{"num_hidden_layers": 13, "hidden_size": 128, "num_attention_heads": 4, "num_key_value_heads": 2, "head_dim": 32, "intermediate_size": 320, "vocab_size": 8192, "hidden_act": "swiglu", "norm": "rmsnorm", "norm_place": "pre", "norm_eps": 1e-06, "positions": "rope", "rope_theta": 6930.0, "rope_fraction": 1.0, "qk_norm": false, "attn_scale": 0.177, "bias": "none", "tie_word_embeddings": true, "parallel_block": false, "init": "uniform", "init_std_qkv": 0.0221, "init_std_o": 0.00433, "init_std_up": 0.0221, "init_std_down": 0.00433, "optimizer": "ademamix", "learning_rate": 0.000608, "lr_mult_o": 0.699, "beta1": 0.9, "lr_head": 0.00428, "warmup_steps": 506, "schedule": "wsd", "decay_fraction": 0.522, "decay_shape": "linear", "final_lr_fraction": 0.0, "batch_tokens": [16384, 32768, 65536, 131072], "max_seq_len": 256, "doc_mask": false, "train_tokens": 248700000, "max_steps": 4252, "dataset": "wikipedia_en"}
Each number is 50 + 12 x the weight over its row's rms, rounded and kept within 0 to 99. Layers, rows and columns count from 0. The size before them is the row's rms in percent of the matrix's.

# layer 5 MLP up, 320x128, rms 0.107, rows 109-134, columns 0-127
096:58 45 59 66 65 36 42 52 62 50 52 50 54 71 64 53 66 23 46 32 39 51 62 46 52 60 52 46 81 54 72 42 33 55 58 53 59 29 49 54 61 63 27 41 45 38 49 75 66 51 63 55 64 51 54 51 68 60 41 45 50 44 41 28 24 58 45 40 43 37 22 45 42 40 62 47 51 46 69 63 53 32 59 53 35 52 48 54 54 63 36 50 44 27 40 44 39 41 46 45 50 32 53 50 72 53 58 50 84 49 21 43 62 47 32 44 45 51 36 52 60 43 46 46 53 66 37 51
087:46 65 34 32 62 53 47 57 48 51 48 34 50 46 43 57 35 69 58 47 44 32 50 61 47 55 57 51 31 63 57 59 43 59 34 63 57 19 63 48 60 43 63 57 55 71 31 20 39 37 50 54 53 67 59 49 70 31 58 69 69 39 42 39 68 70 52 50 59 56 47 36 53 52 30 73 32 32 45 38 31 62 49 40 53 45 54 48 52 40 46 45 45 43 57 21 50 61 45 45 40 51 72 56 70 40 76 32 46 50 40 53 40 58 51 43 60 48 52 55 69 41 33 48 36 67 43 45
097:53 19 51 64 42 73 69 61 55 59 42 46 59 52 55 44 55 46 47 58 58 64 54 36 62 55 47 47 56 64 48 50 41 56 51 52 46 62 37 39 50 51 43 84 74 53 39 66 33 43 46 54 50 44 30 61 27 39 46 69 45 47 62 68 53 46 60 63 58 49 60 61 49 64 59 58 40 39 54 23 35 44 44 62 38 73 53 61 54 47 47 34 44 37 30 23 56 56 68 45 38 49 56 60 64 47 60 53 36 51 34 34 27 46 55 45 46 70 35 55 47 56 89 51 47 69 51 48
096:43 26 43 37 48 71 47 33 52 51 47 19 44 37 38 44 62 50 37 31 67 50 57 41 56 37 40 52 59 69 88 29 47 43 59 32 49 50 53 44 62 43 35 49 37 37 46 56 55 30 59 53 34 62 42 23 29 48 53 51 62 49 47 28 32 27 55 53 60 49 60 51 56 45 38 56 33 49 30 55 56 54 53 62 45 38 62 57 54 48 49 54 46 35 54 29 66 58 41 71 58 15 63 50 62 65 59 55 60 57 51 47 33 53 62 28 48 44 50 57 49 55 35 48 45 40 47 43
094:43 33 46 67 42 59 57 39 47 33 59 33 45 51 54 38 50 49 27 52 62 72 52 25 42 48 69 29 49 48 49 48 43 55 36 25 73 67 57 49 55 57 60 41 51 53 41 51 32 57 48 23 51 70 62 54 43 75 71 35 59 55 52 57 30 46 29 56 37 39 51 78 51 47 51 48 45 60 38 39 48 55 41 32 52 47 63 55 45 67 43 48 34 48 53 62 43 32 56 43 27 39 24 57 67 45 50 47 61 41 51 58 74 63 61 42 50 52 41 30 28 50 49 39 51 65 54 67
093:64 42 53 33 46 68 52 52 57 40 60 44 71 40 40 48 35 46 53 49 47 59 41 37 58 36 59 44 52 53 56 54 61 41 31 47 51 39 70 36 27 56 48 33 45 61 39 42 41 43 36 39 66 29 62 47 36 46 49 36 32 29 37 47 68 83 53 66 74 59 57 42 44 46 54 58 63 65 47 61 54 56 57 64 70 55 62 62 64 58 48 41 44 71 61 60 35 54 35 62 39 66 37 56 64 59 60 34 49 42 55 19 48 33 65 49 38 58 36 47 62 40 50 66 67 76 43 53
102:40 73 43 52 62 52 54 71 48 41 65 61 55 63 19 33 59 59 43 42 54 57 41 35 33 55 52 55 50 39 45 61 60 36 42 44 65 34 34 39 21 53 61 53 63 48 55 55 57 61 24 61 68 10 52 47 63 52 51 56 47 46 48 33 58 49 50 44 78 55 36 52 66 51 22 53 49 38 66 49 57 58 49 44 36 54 58 63 58 45 44 59 41 48 61 66 38 54 22 35 45 50 44 46 46 65 42 54 65 53 27 60 26 64 51 60 49 40 46 50 41 37 49 60 38 31 48 50
093:28 69 51 45 46 53 65 55 45 35 30 58 37 34 53 53 28 48 85 65 43 44 40 67 54 43 47 48 45 55 51 40 60 42 30 39 60 61 44 43 46 61 41 25 60 48 41 71 41 44 52 38 22 60 49 45 50 57 52 41 43 43 58 44 50 49 59 39 54 44 58 55 34 63 61 72 59 50 54 53 39 71 54 63 54 32 46 39 30 41 54 48 69 51 49 52 55 28 40 31 40 47 61 52 54 43 45 47 74 54 39 64 56 61 40 88 49 45 71 39 38 57 48 55 18 46 65 59
108:29 36 71 64 44 62 45 33 39 13 52 55 55 58 49 28 43 56 40 49 66 21 61 50 51 52 43 54 53 26 41 42 59 65 43 39 70 53 45 54 49 47 42 30 32 52 45 31 55 61 56 46 44 61 65 52 40 51 50 72 37 54 43 43 52 61 33 41 60 23 53 61 70 51 55 49 56 60 41 64 37 39 29 48 39 60 36 48 51 55 51 46 51 49 49 60 43 39 67 33 51 39 45 48 31 59 46 43 45 52 62 47 58 49 75 64 54 46 43 69 41 64 57 29 86 49 44 40
103:57 59 37 66 50 51 45 51 45 53 54 50 35 43 33 32 80 34 36 41 54 65 36 56 39 38 61 57 59 66 23 73 28 39 49 51 46 46 46 73 51 45 54 36 76 48 51 55 39 65 38 50 56 53 58 39 52 37 36 56 30 64 52 43 42 52 34 60 52 41 33 52 57 65 55 46 39 51 71 76 68 28 61 59 46 41 34 36 42 63 50 62 41 54 34 36 47 39 32 57 28 54 55 40 49 58 54 49 40 32 56 68 54 50 40 46 52 33 44 48 41 36 39 52 66 73 31 39
102:59 53 27 69 63 58 52 64 43 81 63 55 67 60 50 57 43 48 59 46 34 59 53 58 46 47 69 60 52 49 58 37 20 42 61 41 50 40 41 28 63 48 43 59 52 52 54 72 56 46 59 55 33 49 56 57 31 48 25 54 59 53 35 54 53 46 65 63 39 55 42 45 29 69 67 28 44 42 56 19 29 44 42 56 48 75 55 56 53 56 34 45 45 47 49 33 47 48 47 50 63 68 77 68 42 60 50 51 50 41 49 47 45 42 52 54 24 44 41 52 42 57 31 80 44 40 53 53
100:49 37 43 54 59 56 37 39 31 42 51 34 44 62 25 44 57 41 61 58 53 45 43 64 47 32 58 55 50 53 28 59 49 30 46 55 63 48 60 47 66 54 53 45 47 38 45 51 48 54 58 64 34 52 33 69 48 29 49 24 45 49 54 47 34 38 37 34 29 70 74 55 44 47 54 37 56 69 68 60 61 58 57 68 55 63 24 57 61 43 43 50 34 52 40 66 73 44 61 50 48 48 71 40 46 46 82 52 48 36 45 46 62 56 36 76 40 46 60 35 56 57 23 42 46 57 72 56
089:59 39 52 61 53 38 42 72 45 33 60 48 59 44 55 62 59 54 57 45 51 66 67 20 57 63 49 61 48 56 48 46 76 37 71 55 38 44 34 41 59 55 62 59 37 50 33 55 57 15 60 66 57 44 68 57 52 44 34 59 57 61 32 48 34 49 65 59 37 47 40 43 56 41 56 59 47 62 30 30 50 56 52 51 53 31 41 46 40 58 39 59 34 51 41 63 46 49 42 54 53 31 68 61 42 43 55 61 73 40 26 44 34 67 48 51 58 40 18 52 53 20 55 34 35 46 49 38
098:51 29 60 69 49 36 47 60 54 43 59 69 42 42 58 43 64 45 42 71 55 44 40 44 49 39 61 52 82 59 75 38 67 39 46 60 39 58 57 49 52 61 52 42 43 60 23 60 48 30 50 38 55 63 47 50 52 52 71 38 37 66 49 56 35 52 50 52 41 65 67 62 37 54 76 41 57 58 57 52 49 48 60 38 41 37 45 54 49 34 14 54 44 32 58 45 35 36 35 67 60 50 51 36 66 34 29 49 58 64 51 48 52 41 39 73 62 61 52 56 74 46 69 64 44 57 35 59
092:56 62 39 42 68 54 60 39 48 46 47 44 52 66 71 58 37 54 42 49 61 32 57 41 57 59 33 43 55 43 31 23 47 58 48 70 50 51 62 51 42 51 35 63 61 23 54 59 65 74 22 27 58 65 66 52 59 56 56 40 13 48 55 41 55 51 42 45 52 46 71 54 51 60 54 47 34 56 38 63 34 46 39 31 60 54 26 49 58 49 58 40 38 55 57 64 58 35 27 41 64 65 49 43 31 68 41 38 47 54 57 33 52 41 51 61 49 67 47 52 57 36 41 69 31 43 53 54
101:59 49 39 53 42 58 62 55 56 49 34 62 38 39 27 48 55 38 59 33 37 59 48 58 55 52 48 41 60 34 34 50 48 37 50 46 47 64 32 59 53 42 61 80 30 57 39 69 44 31 47 61 57 46 37 48 56 40 46 37 39 31 45 42 56 50 68 48 38 52 47 50 32 75 77 54 58 25 42 28 44 70 53 48 40 19 57 69 43 54 65 47 60 50 44 34 35 63 42 43 41 62 49 59 68 37 41 53 48 30 34 33 57 69 49 55 49 61 37 63 54 62 51 48 49 19 60 51
095:59 47 34 57 46 56 51 37 63 53 30 49 61 53 56 61 42 45 58 59 34 30 45 54 72 43 60 52 32 33 64 61 41 66 26 36 22 44 49 53 50 39 46 55 68 37 29 58 38 68 67 57 57 52 40 35 45 54 61 60 43 33 65 50 38 54 70 47 63 63 41 52 29 49 52 38 47 42 43 38 35 55 56 69 54 55 47 51 68 45 56 45 31 35 37 39 59 40 31 57 57 66 70 37 56 42 51 46 75 36 53 61 52 54 34 62 52 64 49 62 49 35 63 75 39 40 62 20
102:57 28 48 69 53 53 51 42 17 88 49 50 43 50 59 47 50 45 51 72 66 52 46 53 62 75 28 56 57 66 63 55 48 43 35 27 60 61 40 33 48 63 27 56 48 53 34 54 46 58 58 52 59 46 65 21 41 62 32 43 57 59 69 41 37 60 51 67 51 58 45 64 49 59 49 34 51 62 55 51 44 61 45 42 48 53 50 49 48 62 57 66 52 31 54 43 43 51 61 28 33 59 38 48 37 73 27 46 56 67 33 47 57 35 70 45 56 55 62 64 36 53 47 50 66 38 47 41
102:51 63 36 54 29 36 48 49 80 58 51 40 61 58 59 57 36 45 51 43 55 48 53 60 43 54 67 54 48 55 36 39 78 58 59 54 60 29 48 37 48 63 52 55 39 32 53 47 60 31 68 22 56 27 63 39 52 59 48 60 53 46 21 53 62 61 45 58 53 48 53 55 54 71 63 30 31 59 73 24 51 40 39 41 34 26 40 50 56 54 60 74 29 43 51 30 37 68 54 53 61 42 57 59 39 40 36 57 40 44 61 65 66 38 29 45 37 59 39 43 42 50 53 53 55 51 47 50
099:53 47 41 38 59 36 49 38 64 63 50 72 17 40 50 50 49 36 42 54 33 38 56 55 53 46 49 53 45 48 31 60 69 62 39 37 67 51 50 30 30 46 45 63 57 56 45 57 25 42 31 62 61 53 37 43 48 33 24 53 85 44 73 63 68 63 62 34 38 58 58 61 43 42 46 53 47 59 73 66 47 43 51 39 58 44 58 42 41 43 42 39 45 48 39 68 45 19 46 67 41 60 54 44 63 55 40 41 45 40 63 46 57 53 52 35 65 44 34 70 46 45 37 48 61 57 48 31
097:51 44 42 31 61 50 33 52 57 45 53 56 39 64 47 60 56 47 26 69 57 28 45 38 45 72 61 57 37 44 41 53 52 69 68 35 49 54 61 55 73 52 55 33 28 74 62 35 45 68 69 70 41 51 52 59 58 47 54 47 64 64 24 53 65 46 26 71 59 85 52 32 58 48 36 45 43 52 32 52 46 56 59 53 48 82 32 39 49 47 53 69 65 51 54 53 50 49 63 50 44 48 55 44 59 53 50 44 60 54 52 26 63 48 48 49 68 54 65 43 44 45 66 57 46 60 44 67
088:63 56 28 67 49 58 63 60 60 46 32 62 70 59 55 54 64 70 44 65 47 35 36 40 47 58 47 18 51 42 71 54 41 61 54 50 62 44 48 54 59 59 50 53 57 55 34 48 53 71 56 48 55 41 57 45 34 46 57 47 37 55 47 65 55 67 58 38 80 53 84 19 54 44 57 49 36 39 53 55 36 47 43 48 59 62 51 57 52 39 56 42 26 46 44 34 57 50 80 52 57 52 51 73 59 69 61 65 60 57 50 48 58 52 49 71 19 58 72 61 56 47 52 53 38 39 52 60
113:49 26 45 56 64 37 37 38 49 55 35 60 40 36 48 47 46 49 46 55 52 26 66 30 54 39 62 57 51 50 50 42 37 51 32 29 42 47 51 56 49 30 48 42 40 47 63 59 46 52 67 56 62 58 51 52 68 39 75 34 59 64 63 41 57 61 32 49 73 46 49 65 43 66 31 60 53 86 63 40 46 39 45 30 43 44 31 31 45 34 43 47 56 57 28 38 45 49 39 61 81 49 43 58 73 52 43 64 47 38 37 35 67 58 55 61 46 63 32 55 54 61 58 73 42 51 57 52
115:39 59 42 65 44 26 64 34 38 47 57 61 43 64 52 44 41 69 34 58 63 40 56 53 53 28 61 64 53 59 28 36 54 57 52 44 59 56 39 34 40 45 23 47 67 44 56 38 38 40 51 42 59 42 41 50 49 53 50 52 62 58 43 57 38 40 38 47 42 65 46 42 63 44 67 60 45 64 44 59 42 49 73 59 37 68 44 56 60 68 55 63 42 42 30 39 64 47 72 31 59 47 68 54 64 48 52 44 42 39 73 16 61 36 57 64 44 41 27 28 44 55 69 52 39 47 54 76
092:63 48 56 48 69 66 30 53 44 50 57 45 55 61 37 64 44 50 32 34 47 61 29 35 46 50 25 33 45 40 27 60 47 52 42 57 25 54 22 69 48 49 56 32 53 34 44 52 61 50 36 34 46 53 44 49 52 39 57 55 50 56 47 50 62 48 42 41 32 51 57 48 56 67 44 46 36 29 59 56 55 32 37 52 48 54 57 49 36 46 38 46 42 43 69 81 57 56 37 62 68 16 57 47 52 67 49 79 43 46 34 56 41 57 69 53 50 44 64 51 53 59 21 57 70 33 57 43
100:39 57 71 56 44 31 60 42 24 38 53 63 56 56 54 70 31 44 51 56 46 57 45 62 46 43 45 39 57 40 53 59 42 56 61 39 35 58 72 42 45 53 55 55 53 54 50 34 54 38 44 43 40 52 64 31 55 43 69 59 61 64 53 74 65 59 63 42 42 57 26 54 26 40 68 52 59 54 47 21 55 50 56 42 62 58 53 39 58 51 63 59 46 63 55 48 41 24 43 51 45 26 34 28 47 34 51 36 41 81 57 55 52 48 37 47 66 41 36 22 73 36 63 43 54 60 33 50